Each number is 128 + 24 x the weight over the matrix's rms, rounded and kept within 0 to 255. Layers, rows and columns count from 0.

# layer 2 attention key, 128x64, rms 0.0843, rows 0-104, columns 0-63
[[ 88 100 130 198 152  95 144  99  95 119 136 110 166 141  99 129 106  69  59 106 120 137 106 149 141 145 140 141 179 138 131  95  83  92 113 126 116 146 108 158 160 137 197  59 120 164 150  87  88 125  92 157 108 137 124 129 157 126 214  77 102 177 118 145]
 [122 115 127 181 130 143 123 157  76 145 127 166 112 132 138 155 138 142  98 158 146 108  84 121 148  61 135 124 188 136 144 122 112 118 143 115 130 153 106 119 160 101 128 125 141 136 115 116 107 144 132 133 126 121 145 141 137 131 177 103 114 100 129 141]
 [ 86 105  83 121 100 133  84 117 171 122 131 115 127 108 101  83 135 100 117  99 156 151 114 147 138 107 144 150 149 121 152 108 113 124 119 126 187 164 114 157 132 130 101 138 147  84 203 134 151 191 172 123 120 107 135 141 144 154 108 118 112 110 176 121]
 [129 145  95 141 195 122 137 137 101 134 128 133  98 128 100 171 111 136  92 157 122 146 113  98 171  98 168 130 172 104 132 130 115 156 110 153 140 163 126 154 118 104 120 145 122 128 128 111 128 138 117 119  87 136 100 124 150 129 129  71 136 102 102 103]
 [121 123 152 146 115 144 132 148 146 114 116 116 187 152 103 160  91 118 168 116  95 169 111 123 136 152  63 125 102 150 132 141  95 114 105 122 147 117  90 150 130 137 146  98 127  88 151 109  86 106 120 120  86 134 134 142  98 165 124 132 129 101 117 169]
 [166  97 147  50 101 146 146  70 156  78  94 144 152 118 151  95 167 122 151 126  99  79 140 111 161 138 150 154  85 108 142 164 174 128  83 122 163 122 131 104 119 115  78 174 116  99 154 133 149 157 117 129 105 124 122 129 148 101 104 118 142 167 107 118]
 [124 134 160 128  78 105  90 135 153  90 124 128 118  93 143 136 142 162 156 141 146 147 125 142 104 151 101 138  94 152 124 173 123 144 113 118 133 119 127 149 119 110 114 152 100 111 108 105 129  87 142 135 100 132  95 160 103 168  83 141 194 106 103 149]
 [125 159 142  98 106 157 100 109 172 135 104  88 105  88 167 154 122 141 143 121 141 150 137 148 108 145  79  75 148 114 149 208 168 142 120 117 104 121 135 122 107 115 126 179 161 102 180 129 116 113 108 124 125 170 133 116  73 167 143 168 127 116 117 169]
 [ 66 151 102 141 159 131 169 134 125 122 105 155  76 151 113 134 127 147 139 118 108 137  99 115 116 104 148 152 108 107 111 132 195 152 128 102 108 177 117 132 158 163 103 118 132 139 136  76 163 147 150 106 155 127 115 139 144  75 113 139  99 159  60 133]
 [110 138 146 144 109 128 141 118 100 146 123 140 106 121 143 135  95 136 114 170 105 126 109 135 116 129 164 165 139 150 125 163 142 111 159 155 134 147 127 117 166 124 111 184 139 121  78 140 118 130 157 114 160 150 111 141 148  64  92  96 134 163  74 122]
 [160 148 154 187 143 131 146 154 122 114 157 146 168 132 165 167 104 120 108 140 127 124 113 124 153 146 150 158 151 133 131  92 117  98  89  92 107 124 110 129 147 158 187 109 132 112  99  67  99  83 125  90 129 143 155 166 107 119 152 114  88 103  95 151]
 [149 164 103 101 135 117 116 130 119  94 122 149 107 120 162 137 163 119 165 152 145 126 156 129 170 169 118 149 121 131  98 123 142 128 145 103 137 106 136 137 123  94 111 126 151 132  81 137 159 114 158 110 118 129  96 106 124 166 143 141 137 136 134 114]
 [125 118 126 120 139 119 112 129 132 160  96 133 101 133  98 179 132 143 152 127 147 141 171 152 151 182  96 128 133 158 137 134 128 174 129 146  77 127 139  97 100 140 122 122 111 142  95 115 100  86  96 115 110 186 154 119 114 142 124 132 165 136 125 155]
 [124 104 113 135 116 110 146 153 141 103 104 157 142 125 106 169 106 149 136 114 160 138 111 134  98 144 123 125 121 160 148  95 141 132 113 145  80 145 155  83 159 111 109 132 135 120 100 117 144 139 100 130 118 130 126  94 108 151 130 137 124 103 159 137]
 [142 104 136 110 133 100 109 113 159 156 126 140 124 112 138 149 142 123  91 148  87 166 110 113 131  92 116 105 123 138 142 115 195 124 174 130 138 131 115  75 149 146  89 135 121  91 109 141 164 125 129  94 140 154 143 150 145  83 139 125 184 115  98 127]
 [132 116 113 146 147 159  81 155 101 157 121  95 137 132 104  97 115 111 141 149 133 130 136 120 159 103 162 132 134 119 132  80 164 120 143 155 138 125 151 107 101  90  83 139 140 169 111 126  76 165 149 122 102  76 121 163 153 119 115 124 118 133 126 137]
 [147 157 120 152 140 117 155 108  82 159 133 103 123 127 128 107 159 103 109 137 130 126  99 120 156 126 135 147 145 130 139 150  94 152 150 151 128 130 136 142 113 171  84  91 128 152  68 139 148 129 114 102  97  94 128 155 147 129 134 133 113 148 126 159]
 [142 105 119  84 111 132 120 121 157 158 117  79 130 119 120  70 163 141 121 109 104 128 152 132 181 141 157 148 105 100 163 126 148  78 181 121 126 184 104 101 112  92 122 162 106 150 132 129  90 144 118  84 101 100 142 131 170 125 127 179 138 127 158  78]
 [119 148 112 116 130 102 137 135 128 116 138 147 115 126 134 158 175 149 100 103 153  82 139 143 139 145 162 115 129 114 110 148 136 109 137 139  74 144 144 124 108 142 145 134 120 154 126 105 158 112 128 141 156 153 173 161 106  91 121 121 150 132 117 113]
 [162 142 130 104 129 107 107 124 113 135 142  85 116  97 120 107 140 113 148 115 136 134 145 162  96 126 103 134 124 179 132 152  98 121  99  95 150 101 136 125  98 125 131 121 132 150 107 102 152 133  98 121 122 131 123 140 110 174 148 136  90 139 137 139]
 [138 151  78 112 147 122 122 143 134 123 136 140  97  84 150 100 149 126 129 108 137  86 143 144 124 124 135 110 116 102  95 133 100 144 144 131 152 133 151 102 134 137 124 145 135 120 156 146 113 149  78 100 147 136 164 129 122 117 154 124 125 160 157 152]
 [125 107 126 123 152 161 123 130 156 123 138 133 147 127 141 128 145 126 111 160 145 127  99 127  94 140 131 134 156 153  95 132  99 105 168 142  94 136 137 174 125 150  98  85 127 145 147 125  97 137 141 160 106 144 100  90 125 155 125 116 111 111 125 116]
 [121 103 138 102 137 153 134 170 114 103 111 116 163 130 111 153 121 107 168 132 152 123 143 121 105 166 128 150 143 111 148 140 185 120  99 103 171 117 109 111 148 172  90 159 125  90 129 146  91 137 121 171 154 132 122 137 137  95 108 124 133 157  83 135]
 [145 134 146  87 154  96 123 172 161 102 130 105 104 111 148 161 115  86 148 156  86 179 131 127  96 147 117 131 119  98 147 123 178 148 177 110 119 121 148  87  95  98 146 132 124 143  84 126 125  69 137 120 141  97 153 101 113 154 129 172 151 123 118 117]
 [118 144 151 118 130 145 127 158 105 152 141 109 129 123 132 100 134 125 123 119 132 129 112 107 114 112 120 125  93 159  95 135 124 129 115  88 132  95 146 142 160 128  92 143 160 130 104 121 114  97 101 162 145 154 132 156 114 175 148 183 135 105 136 105]
 [168 112 106 135 104 186 116 131 128 131 127 129 127 130 103 130 119 116 128 118 157 154 132 138 140 167 115 123 117 166 117 125 160 143 128 132 122 126 110 148 118 114 151  94 135 101 168 108 116  99 100 143 147 109 122 125 101 134 149 134 138 107 122 132]
 [162 141 137 128  96 136 154 156 139  93 147 139 117 121 149 148 121 144 146 154  92  91 120 120 132 119 118 142 130 119 100  94 119 150 152 142 118 114 130 127 101 113 110 109 143 117 131 144 118 142 116 152 114  86 163 130  93 122 134 166 147 119 133 114]
 [115 157 125 111 123 135 154 106  96 116 128 156 124 164 103 129 138 109 113 173 107 161 115 139 132 125 135 110 141 122 157 132 176 124 143 123 129 131 132 101 131  84  95 106 127 151  95 125 141 128 125 123 116 140  85 131 127 145 130 150 139 144 124 128]
 [113 115 147 121  88 107 129 138 128 124 113 100 108  59 138 136 164 126  96 165 176 125 131 151 138 126 110 173 151  84  93 147 115  97 149 146 144 184 137  83 150 133 138 156 154 116 149 150 139 105 143 143 113 114 166 135 114  99 124 158 105 107 135 124]
 [ 81  82 121 142 123 129  90 176  83 154 141  85 137 145  86 123 104  78 132 107 141 128 147 117 177 132 124 118 140 123 110 197 126 137 120  86 139  88 118 163 133 109 141 147 152 119 160 127 139 116 127 165 114 142 142 175 110 115 175 144 141 109 143 136]
 [126 124 126  77 128 148 124  79 123 104 141 102 161 115  90  83 129 114 144 108 127 122 196 143 124 181 133 131 170 111 138 125  89 148 142 150 159 106 153 120 153 158 109 145 151 108 168  85 111 141 138 141 144 128 120 166 134 146  85 152 121 104 127 113]
 [142 161 110 143 134 129 111  75  75  98  96 144 122 104 164 149 136 160 133 103 112 118 129 138 128 133  84 131 163 110 123  99 130 140 119 122  96 119 133 130 113 152 168 110 149  97 108 146 123 160 174 171 143 145 146 119 112 130 111 114 139 146  79 149]
 [145 162 122 108 110 126 122 139 135 115 130 126 111 120 137 111 138 113 114 117 125 107 124 129 162 119 150 134 111 102 155 120 111 155 148 130 116 137 131 153  96 117 111 157 135 154 137 124 133 138 142 107 120 118  99 162 130 109 103 132 163 138 120 151]
 [105  68 122 149 164 148 131 109 115 143 100 117 154 180 129 112 126 141 134 126 112 132 119 115 159 115 132 138 151  92 143 109 134 110  90 106 110 125 122 151 178 144 134 139 164 141 132 141 169 157 104 121 124 128 171 112 135 117 157 137 108 127 113  96]
 [107 111  88 119 142  94  89 106 106 155 108  83 178 131  89 119 191 117 128 124 134 155 132 127 134 125 145 146 120 139 133  99 172 117  88 140 125 150 101 119  98  52 122 125 112 141 132 138 141 140 179 119  98 114 137 107 127 126 127 118 125 122 132 128]
 [ 99 155 132 117  68 134 107 142 105 132 116 140 151 131  98 135 143 144 154 132 161 139 126 101 108 152 136 170 122 124 117 132 113 132 114 166 136 114 159 141 156 123 158 124 137  66 130 127 111  70 101 173  96 155 109 162  90 150 119 144 163  96 125 147]
 [131 139 108 112 151  95 151 123 104 173 161  89 128 140 132 100 166 126 143 107 132 116 118 127 147 139 144 166 130 140 126 110 164 113 145 134 132 125 114 110 114 123 142 134  98 164 162 177 141 151  96 116  98  84 132 113 136 102 141 161 134 108 148 150]
 [ 83 112 114 134 159 110 130 103 141 131  92 114 161 135 109 162 119 126 137 166 112 109 116 138 107 110 151 174 133 118 139  95 136 115 181 140 116 111 128 136  89 149 119 128 123  99 111 128 156 158 123 111  95  88 144 149  82 119 109 121 143 147 141 119]
 [136 131 129 125 117 160 135 146 133 113 142 107 123 126 176 178 126 138 147 147  90  85 117 144 156 109 121 124 135 133 150 121 115 133 128 103 125 115 142 113 149 169 131 127 120 121 122 130 102 114 117 122 131 156 128 117 151 134 136 116 123 138  92 142]
 [105 100  82 131  99 120 122  90 102 146 118 110 145 126 120 131 152 101 126 167 143  61 133 108 148 113 153 149 130  93 145 118 123 147 170 105 129 156 153 100 158 121 131  94 142 119 150 128 158 130 164  92 112 123 113 146 169 151 113  91 123 129 111 111]
 [101 116 162 126 128 132 125 128 172 118 145 113 133 109 128 170 111 121 149  94 107 133 163 148 122 143 122 142 117  99 138 180 135 133  95 163 117 127 128 110 139 131 159 155 147 137 138 135 163 141  88 113 127 142  85 107 119 112  99 146 115 130 131 157]
 [112 113  82 128 107 111 120  68 168 156  94 122 158 175 112 124 163 157 136  73 132 108 129 183 120 168 107 134 141 136 120 146 111  89  96 146  84 111 149 101 122  95 165 141 136 124 176 110 138 120 165  81 141 124 142 153 107 147 115 140 116 136 125 126]
 [117 125 126 146 143 141  99 148 146 118 161 125 145  96 130 143 113 144 107 126 104 151 153 134 106 118 147 144 146 107 120 112 115 128 104 128 134 140 137 105 134 146 132 127 125 110  93 121 107 138 153 139 140 170 107 129 146 115 160 122 120 135 171 127]
 [100 175 147 119 144 133 105  87  96 159 105 111 127 122 106 122  97 112 153  98 124 128 171 159 137 167 120 130 112 142 107 130 116  76 146 182 158 140 162 120 109 177 129 170 106 169 154 124 141  85 115 177 119  83 142 117  80 136  84 145 115  97 126 142]
 [111 128 129 167 142 140 152 163  99 113 145 125 126 167 101 103 127 129 105 130 150 128 118 108 148 109 126 135 132 156 113 124 125 134 155 114 119 123 109 121 141 162  79 120  80 122 133 104 135 116 143 121 135 104 146 133 118 115 131 123 110 135 134 149]
 [141 114 135 148  55 146 119 120 160 126 104 145 103 174 137 157 137  90 156 154 101  97 143  87  71 157 130 122 118 109 138 176 120 139 153 125  85  84 133 110 135 128 107  95 130 113 124 127 127  62 171 128 158 146 127 114  84 112 121 137 160 114 109 115]
 [ 98 131 101 124 153 106 125  81 104 133 120 140 185 153  93 126 145 160 119 120 128 153 113 138 125 166 167 114  97 125 135 120 112 148 156 116 106 148 139 114 130  98 136 126 110 152 133 134 196 132 141 114 118 123 149 130 163  85 149 125 151 124  99  98]
 [143 132 134 126 121 117 126 175 147  85 124 155 101 123 140 117 106 146  92 141 112 131 110 142 104 120 105 123 152 104 125 129 113 181 119 146 127 107 134 103 149 125 128 134 127 113  86  61 139 145  91 137 140 172 141 139 106 125 120 127 131 156 113 164]
 [159 108 142 129 147  98 144 126  91  91 157  88  94  93 151 161 100 123 120 180  93 128  69  93 157 126 158 125  80 128 132 122 159 104 173 117 106 165 134  99 146 152 131 139  85 125 108 113 121 102 142 148 130 132 142 137 132  95  88 141 125 140  95 128]
 [114 146 125  97 118 118 122 109 157 138 106 156 123  89 139 170  92 163 148 121  93 109 186 121 112 151 108 122  68 149  95 160 147 154 177 161 108 143 145  98 148 127 126 172 162  90 130 102 154  77 100 163 115 102 169 134  86 163 123 152 119 115  83 123]
 [128 114 126 153 127 136  85 110  94 165 126 109 164 106 132  97 124 155 180 124 122 157 148 137 171 165  77 169  78 123 133 156 148 135 109 156 145  93 150 109 107  92 138 137 138 131 130 172 148 151 151  89  67  72 108 167 121 144  88 152 140 128 115 121]
 [112 127 108 141  87 143  94 120  93 143 104 130 165 145 121 155 107 128 132  97 108 123 171 109 108 143 104 135 145 144 174 150 109 177 160 101 114  57 120 114  65 148 110  92 155 108 131 155 136  74 125 132 122 125 123 115 139 122 116 159 130  83 138 143]
 [171 113 151 144 114 112 166 123 129 151 141 160 132 143 161 152 133 148 116 167 108  82 118 135 116 134 100 159 121  93 121 109 182 130 146 111 130 107 127 115 137 114 124 173 139 116  79 140 142  88 147 145 166 115 155 135 122 114 140 141 160 114  82 135]
 [141 107 113 186 146 119 105 136 122 129 134 117 161 164 107 140 141 153 123 140 139 108 127 131 103 131 121 122 134 128 131  78 119 103 139 146 110 120 108 159 174 125 149 131 153 141 168 129 131 127 124 120 113 142 101 118 171 142 169 150 125 160 184 135]
 [ 71 121 107 121 131 119 114  92 158 144 106 127 104 160 129 134 149 162 127 125  92 109  84  91 129 127 165 173 132 109  85 170 155 117 150 112 127 131 105 128 129 138 115 132 138  83 112  93 151 103 120 137 142 145 171 144  93 131 111 120 127 104  88 120]
 [148 129 140 120 155 161 125 121 155 108 101 113 159  98 158 165 122 153 177 128 120 111 140 146 145 144 155 168  81 122 140  87 129 134 114 117  89 106 153 147 139 128 111 120 131 129 151  98 141 156 125 101 128 147 137 143  87 124  85 161  95  94 117 126]
 [ 98  98 133 134 106 147 149  60 154  91 131 134 191 151  94 119 128 112 122  96 166 127 125 131 155 131 143 145 128 146 140 115 119  60 110  96 169 129 118 142 182 132  95 130 118 185 142 164 119 141 150 153 102 126 113 149 140 144 100 118 153 128 147 148]
 [126 118 164  97  77 124 110 114 106  98 150 121 149 117 156  94 134 119 186 116 167 134 134 210 116 193  46 123 118 159 114 167  99 114  85 121 115 105  99 141  95 121 105  90 154 109 172 125 136 131 117 146  99 161 139 138 105 206 107 199 115  87 155 145]
 [ 93 133  80 144 139 154  96 105 182 153 116  89 113 159  92  76 129  89 145 101 132 136 134 132 152 138 105  91 129 149 138 108  67 143 143  96 142 125 117 198 124 107 151 147 133 135 173 144  82 167 102 143  99  92 147 134 147 194 185 131 120  73 168 147]
 [171 117 112 135 109 149 107 105 140 127 142 156 138 120 121 117 154 109 149  99 107 149 116 151 159 114 148 143 139 120 117 117  94  90  91 148 125 123 152 174  89 123 179 129  99 138 182 155  74 144 123 149 100 134 105 135 154 114 150 118 114 124 117 130]
 [122  93 140 120 123 176 126 174 113 127 128 123  97 111 140  90  98 115 137 125 145 129 146 117 145  80 117 145 125 127 149 144  92 105  96 116 151 126 145 138 147 120 186 126 129 152 149 109 117 113  99 164 141 125 140 171 150 144 152 148 101 104 124 132]
 [ 94  99 141 154 124 148 148 119 148 119 157 126 130 125  89 124  96 115 126  81 143 116 124 128 123 106 140 137 142 113 107 114 121 140 163 129 130 126 127 125 142 127 152 123 164 131 130 135 128 133 126 152 145  80 158 117 152  94 118 133 120 158 151 163]
 [105 152 135  89 110 108 112 130 129 122  94 145 107  86 144 166  97 142 158 110  79 125 154 130 133 111 119 141 102 102  97 148 149 145 134 147 102 119 145 101  97 156 103 155 116 116 115 142 141 125 121 163 162 161 135  75  87 101  87 169 125 153  99 118]
 [100 142 180 119 131 104 171 130 101 135 131 137 156 120 117  96 117 125 127 144 133 167 112 157 166 148 113 114 105 121  86 102 109 114 144 117 142 137  96 115 158  94 114 143 152 157 141 115 168 109  95 106 116 133 112 141 137 166 113 126 106 124 141  99]
 [134 114 124 160 145 119  98 135 123 127 121 139 100 169 133 118 123 144 126 119 171  96 145 118 168 124 141 103 139 127 110 104 157 141 101 116 156  96 123 147 118 113 173 156 146  89 165 140 132 110 117 114 128 123  81 115 128 130 157 139 118 132 133 135]
 [102 144  79 134 138 133 164 135 129 143 127  93 110 131 111 126 164  96 119 120  99  90 114 112 157 112 131 118 133 146 158  56 111 108 146  93 130 171 113 140 160 103 148 112 111 129 121 113 154 129 156 135 125  81 145 111 151 142 161 122 126 183 156 117]
 [114 101 106 150 165 134 135  88 121 164 109 138 150 168 106  91 158 103 105 147 117 126 117 122 153 115 162 143 138  88 121  89 110 116 131 138 172 100 132 154 155 109 124 136 139 129 111 108 109 150 133 109 103 108 134 134 158 160 180 103  95 168 161 116]
 [141 156 171 108  69 156 116 134 146 108 132 126 152 109 145 164 105 143 149 115 144 155 138 133  76 141  50 114 137  94 102 167 102 129 111 116 129 108 149 136 113 144 191 134 149 115 131 145  75  71  94 146 127 155 163  91  75 193 150 137 111  91 146 125]
 [128 130 116 146 179  88 116 138 119 143 111 133 120 166 134 123 119 144  90 146 114 130 144 106 126  85 170 131 130 117 133  96 150 126 134 115 161 134 151 127 135 101 159 147  99 148  82 129 118 150 128  88 140 131 116 122 163 120 158 118  88 124 127 120]
 [148 112 184 121  94  83 112  80 135 148  83 122 137 141 137 145 162 145 180 138 125 101 143 155 141 122 145 121  95 153 116 127 163 124 101  84 135 110 140 118 103 120 129 135 138 126 155 122 134 126 122 119 126 140 130 136 124 113 103 180 147 113 108  77]
 [128 126 179 127 108  88 122 126 115 136 128  92 140 117 138 169 150 152 126 122  97 142 131 125 130 143 146 135  89 142  91 104 146 163 171 103 134 139 103 122 142 150 117  90 127 104 148 151 119  96 102 108 141 151 116 138 137  77 114 156 140 110 115 110]
 [163 162 168 131 144 110 152 136  80  82  93  91 132  99 126 163  87 165 142 109  65 126 131 112 120 153 108 120 107 174 104 122 162 179 160 110 106  97 123  89 122 159 101 120 164 126 181 114 159 132  85 128 195 132 141 176  80  93  86 163 147  86  98 137]
 [157 156 150 121  83 141 116 129 139 127 163 140 115 134 131 130 112  98 161 139 140 132 142 122 107 145 123  97 124 129 125 149 136 129  96 111 132  98 140 108  90 115 130 157 117 119 136  99 125 112 124 123 123 146 138 110 115 146  94 149 130 102 111 174]
 [156 132 172 133 122 113 129 103 145 127 103 107 116 159 137 154 116 162 125 127 153  92 137 138 114 146  84 128 116 131  98 106 153 137 119 153 100 152 133 136 124 152 141 129 146 159 146 123 130 114 105 111 143 126 143  92  92 135 114 138 150 108 135 108]
 [134 207 189 116  94 123 131 158 133 118 103 130  90 125 195 149 139 119 146 136 127  86 141 119 120 168  95  82 101 130 110 166 184 162 113 118  93  78 159  88 108 153 105 140 136 100  82 112 142  88 146 132 122 183  93 106  87  82  97 157 131 117  95 109]
 [133 161 115 102 116  96 124 135 127 147 119 100 108 156 152 139 141  95 132 103 109 158 154 127 163 134 127 119 165 152 131 129 118 116 116 124 107 134 133 134  79 128 109 142 112  90 111 129 156 101 101 153 126 138 128 143 106 137 128 122  85 124 141 148]
 [142 126 131 131 159 104 143 135 140 130 116 139 114 137 158 130 149 142 146 171 141 107 120  85 136 131 151 118  84 132 145 149 140 114 108 122 102 151 143  96 105 120 124 118 115 139  72 141 118  97 130 118 125 120 117 147 164  72 132 128 138 141 141 118]
 [106  92 119 114 117 153 117  95 133 144 149 115 125 109 124  99 126 101 128  88 132 162 184 185 136 150  89 141 123 160 109 161  63  97 103 159 146 110 123 160 112 142 129  94 126 103 162 127 103 104 105 180 107 131 147 162 111 202 151 142  72 137 198 143]
 [119 143 126 118 134 166 149 146 115 120 101 103 142 134 116 113  91  98 114 141 133 118 135 118 169 142 160 144 110 134 136 129 118 123 134 173 154 140 140 170  97 132 134 106 114 155 142 114 128 159 114  98 119 115 117 127 142  97 152 105 125 139 142 104]
 [103 123 122 144 155 139 143 153  94 141 141 158  99 152 137 142 129 157 118 154 139 130 117  66 155  89 137 166  99 128 150  89 150 117 115 129  59 182 156 113 133 125 121 138 124 141 156 147 127 188 144 103 148  96 125  73 153  81 101 112 146 100 138  87]
 [113 149 122 117 120 104 152 122 127 124 129 142 115 125 161 127 150 153 123 170 128  91 163 114 134 141 123 125 122 112 152 120 150 123 114 128 119 156 151 129 131 124 130 142 128 132  84 112  95 128 126 138 134 163 118 139 111 103 142 112 128 139 126 132]
 [144 133 124 140 188  94 169 110 111 156 138 152 104 164 147 150 163 117 105 149 120 132 111  96 164  84 162 135 148  98 129  93 157 123 168 133 117 173 115 135 133 106 118 169 106 114  83 131 155 179 153  85 140 116 129 125 154  65 138  97 133 150 109 100]
 [109 110  92 163 154 136 119 150 108 143 156 108 108 112 111  96 132  97  89 106 100 143 114 170 119 133 162 133 172 122 139 140 102 128 146 128 150 115 100 139 121 131 135  91 113 180 105 154 119 169 160 152 108 108 130 150 166 131 165 103  89 166 156 135]
 [171 129 101 114 115 110 118 137 158 130 116 119 173 134 127 104 109 139  95 108 115 125 112 146 169 127 140 109 133 123 126 130 122 143 123 151 124 110  94 110  99 125 115 142 113 148 120 131 160 161 129 127 124 132 146  95 132 128 125 134 168 108 123 104]
 [131 143 131 107 116 119 111 101 125 153 111 116 118 162 137 106 124 137 137 127 133 118 118 156 103 126 135 122 160 141 111 105 153 116 120 113 114 150 143 136 115 136 133 122 137 156 159 135 145 125 147 126 134 115 121 162 115 149 108 124 132 118  98 144]
 [142 133 128 108 121 109 172 134 131 132 138 127 133 111 120 148 139 105  91 122 109 123 113 142 122 112 141 124  84 101 156 104 147 119 138 115 118 147 135 119 133 146 112 117  97 102  91 126 138  98 151 115 123 144 142 139 141 122 131 115 122 139 134 139]
 [158 115 138  90 129 136 133 121 127  99 153 104 131 132 116 127 154 137 166 132 114 157 102 107 132 140 145 133 109 145 140 111 133 119 133 127 100 147 107 153  90 105 155 127 139 137 125 154 134 111 122 141 149 143  96 122  90 128 136 161 116  85 114 142]
 [101 163 155 124 147 110 138 122 114  92 101 130 113 124 154 169 120 128 105 172 105 128  80 123 118 130 147 164 103 122 129 132 172 120 160  93 131 148 118  92 149 132 115 134 135 115  75 118 174 131 176  95 140 143  95 145 126  49 113 143 156 151  75  89]
 [149 152 120 121  92 126 175 149 113 135 162 133  97 102 161 125 136 164 110 175 121 146 106 106 100 117 174 138  80 108 107 154 188 179 119 134 117 123 119 134 105 137 119 112 104 104  93 128 154 110 156 145 151 136 138 150 135  74 146  93 138 112 117 158]
 [140 119 126 126 115 121 123 140 149 130 120 109 144 144 117  87 154 125 172  71 130 134 152 137 171 110 148 134 160 111 147 112 115 135 123  88 123 135 132 164 113 116 141 132 118 149 135 176 124 118 146 132 114 127 104 121 128 172 143 178  89 121 138 113]
 [111  97 139 124 126 139  69 118 141 109 109 113 162 108 104 100 145 131 154  90 115 136 153 139 123 161  99 137 120 159 121 167  85 121 132 131 140  95 119 141 134 139 133 161 139  96 174 134 142  74 141 156 126 117 118 153 101 189 134 153 151 129 144 140]
 [129 130 162 128  82 105 148 142 143 103  73 180  85 146 137 165 117 148 138 121 129  98 118 123  90 132  53 138 121 145 113 172 158 147 136 109 108 102 126  99 135 134 127 128 151 118 153 131 117 117 142 158 160 112 103 129 135  92 107 142 166 106  65 128]
 [131 108 131 107 146 123 115 145 171 122  99 122 113 129 152 125 114 149 118 139  97 105 139 107 110 117 103 143 130 140 145 121 158 114 132 151 111  71 112 163 132 161 124 134 114 135  95 158 145 103 131 158 152 158 134 137 104 110 127 132 112 120 121 137]
 [152  92  61 155 189  55 160 129 124 120 141 138 109 128  82  89 151 111  87  98 135 148  76 151 140  62 188 165 154 124 165 101 134 111 174 157 123 200 116 107 156 114  85 118 118 168 109 148 181 185 130  88 126 103 125 141 239  71 144  95  80 132 132 101]
 [153 152 149 129  94 130 128 135 116 123 158 136 103 106 129 171 151 146 137 169 123 125 141 134  88 131 118 129 131  82 118 142 149 143 131 136 116 136 125 102 135 148 141 150 108  91 124 142 132  90 152 134 131 161 142 139  99 114  94 106 160 164 118 110]
 [108 159 159 125 139 135 170 140 164 115 146 190  96 111 179 120 126 136 116 143 116  78  99  93 106 120 127 114  93 115 116 108 183 111 140 108 123 165 120 102 136 129 128 169 119 116 100 134 193 128 157  79 154 128 134 135 157  48 111  97 147 130  48 109]
 [102 171 141 121 134 122  95  79 139 136 113 135  98  98 137 120 122 129 138 150 123 110 123 157 129 122 110 126 148 143  97 165 127 130  90 142 141 133  99 169 139  90 113 146 110 116 164 117 117  96 106 167 129 118 106 135 105 165 140 120 166 145 103 159]
 [ 82 147 162  98  96 143 114 121 154 116 126 127 160  90 146 127 146 124 135  92 121 140 139 111 122 142  65 118 120 154 109 126 102  88 158 106 116  83 145 138 138 147 156 151 161 128 128 142 100  83 169 195 125 153 103 100 106 179 138 151 112 133 125 161]
 [130 123 125 134 156 134 140 110 136 127 137 157 157 150 131  89 200 137 103 109 116  75 106 141 132 102 139 131 107 138 138  93 129 127 136 124 128 131 150 141 141 145 110 155 116 103  88 113 127 143 115  85  91 137 124 100  88 138 155 121  90 181 116 137]
 [101 145 150 174 115 129 153 116 136 146 143 126 130 108 135 137 149 129 111  94 123 136 110 131 141 149 143 113  96 130 131 151 136 169 118  81 145 159 100 163  78 114 156 144 122 122 165 129 138 128  87 129 161 151 116 109 131 116 123 148 146 115 136 154]
 [141 138 135 117 142 150 130 131  90 118 106  96 113  96  89 123 116 110 149 144 145 108 131  93 176 120 132 139 103 140 132 114  78 148 128 149 132 126 134 167 148  83 159 115 123 108 129 123  91 126 157 198 121 129 120 103 139 174 136 149 100 141 140 122]
 [150 114 144 117 142 125  82  98 104 142 127 109 124 128 138 130 127 132 118 104 147 111 119 182  80 162  64 122 104 161 121 148 108 133 124  85 152  62 159 128  93 160 128  88 149 150 127 117 136 155 128 123 128 105 150 170 102 176 160 162 152  90 129 122]
 [144 189 145 118 126 142 137 129 114 134 119 126  84 180 138 120 108 131 183  83 123 143 177  99 177 147 117 121 165 141  72 101 139 145 113 130 179 118 148 104 103 161 145 156  90  98 174 131 110 126 110 122 110 110 125 111  90 150 114 155 160  85 103  95]
 [132 136 109 121  72 163 126 111  91 127 135 143 132 130 166 102 102  94 131 112 124 173 182 135 148 168 133 122 107 140 139 123 120 133 137 141 137 123 113 162 112 141  98 123 122 137 130 126 172 109 142 150 175 130 127 130 126 160 161 142 112 118 144 113]
 [128 147 163 136 134  96 177 109 100  83 131  88  96 134 133 124 166 142  91 108 163 107 143 126 139  96 158 143 109 118 144  74 146 128  95 125  98 164 134 125 152 152 139 135 120 128 142 129 105 174 125 119 119 114 146 145 152  95 137 143  79  90 125  99]]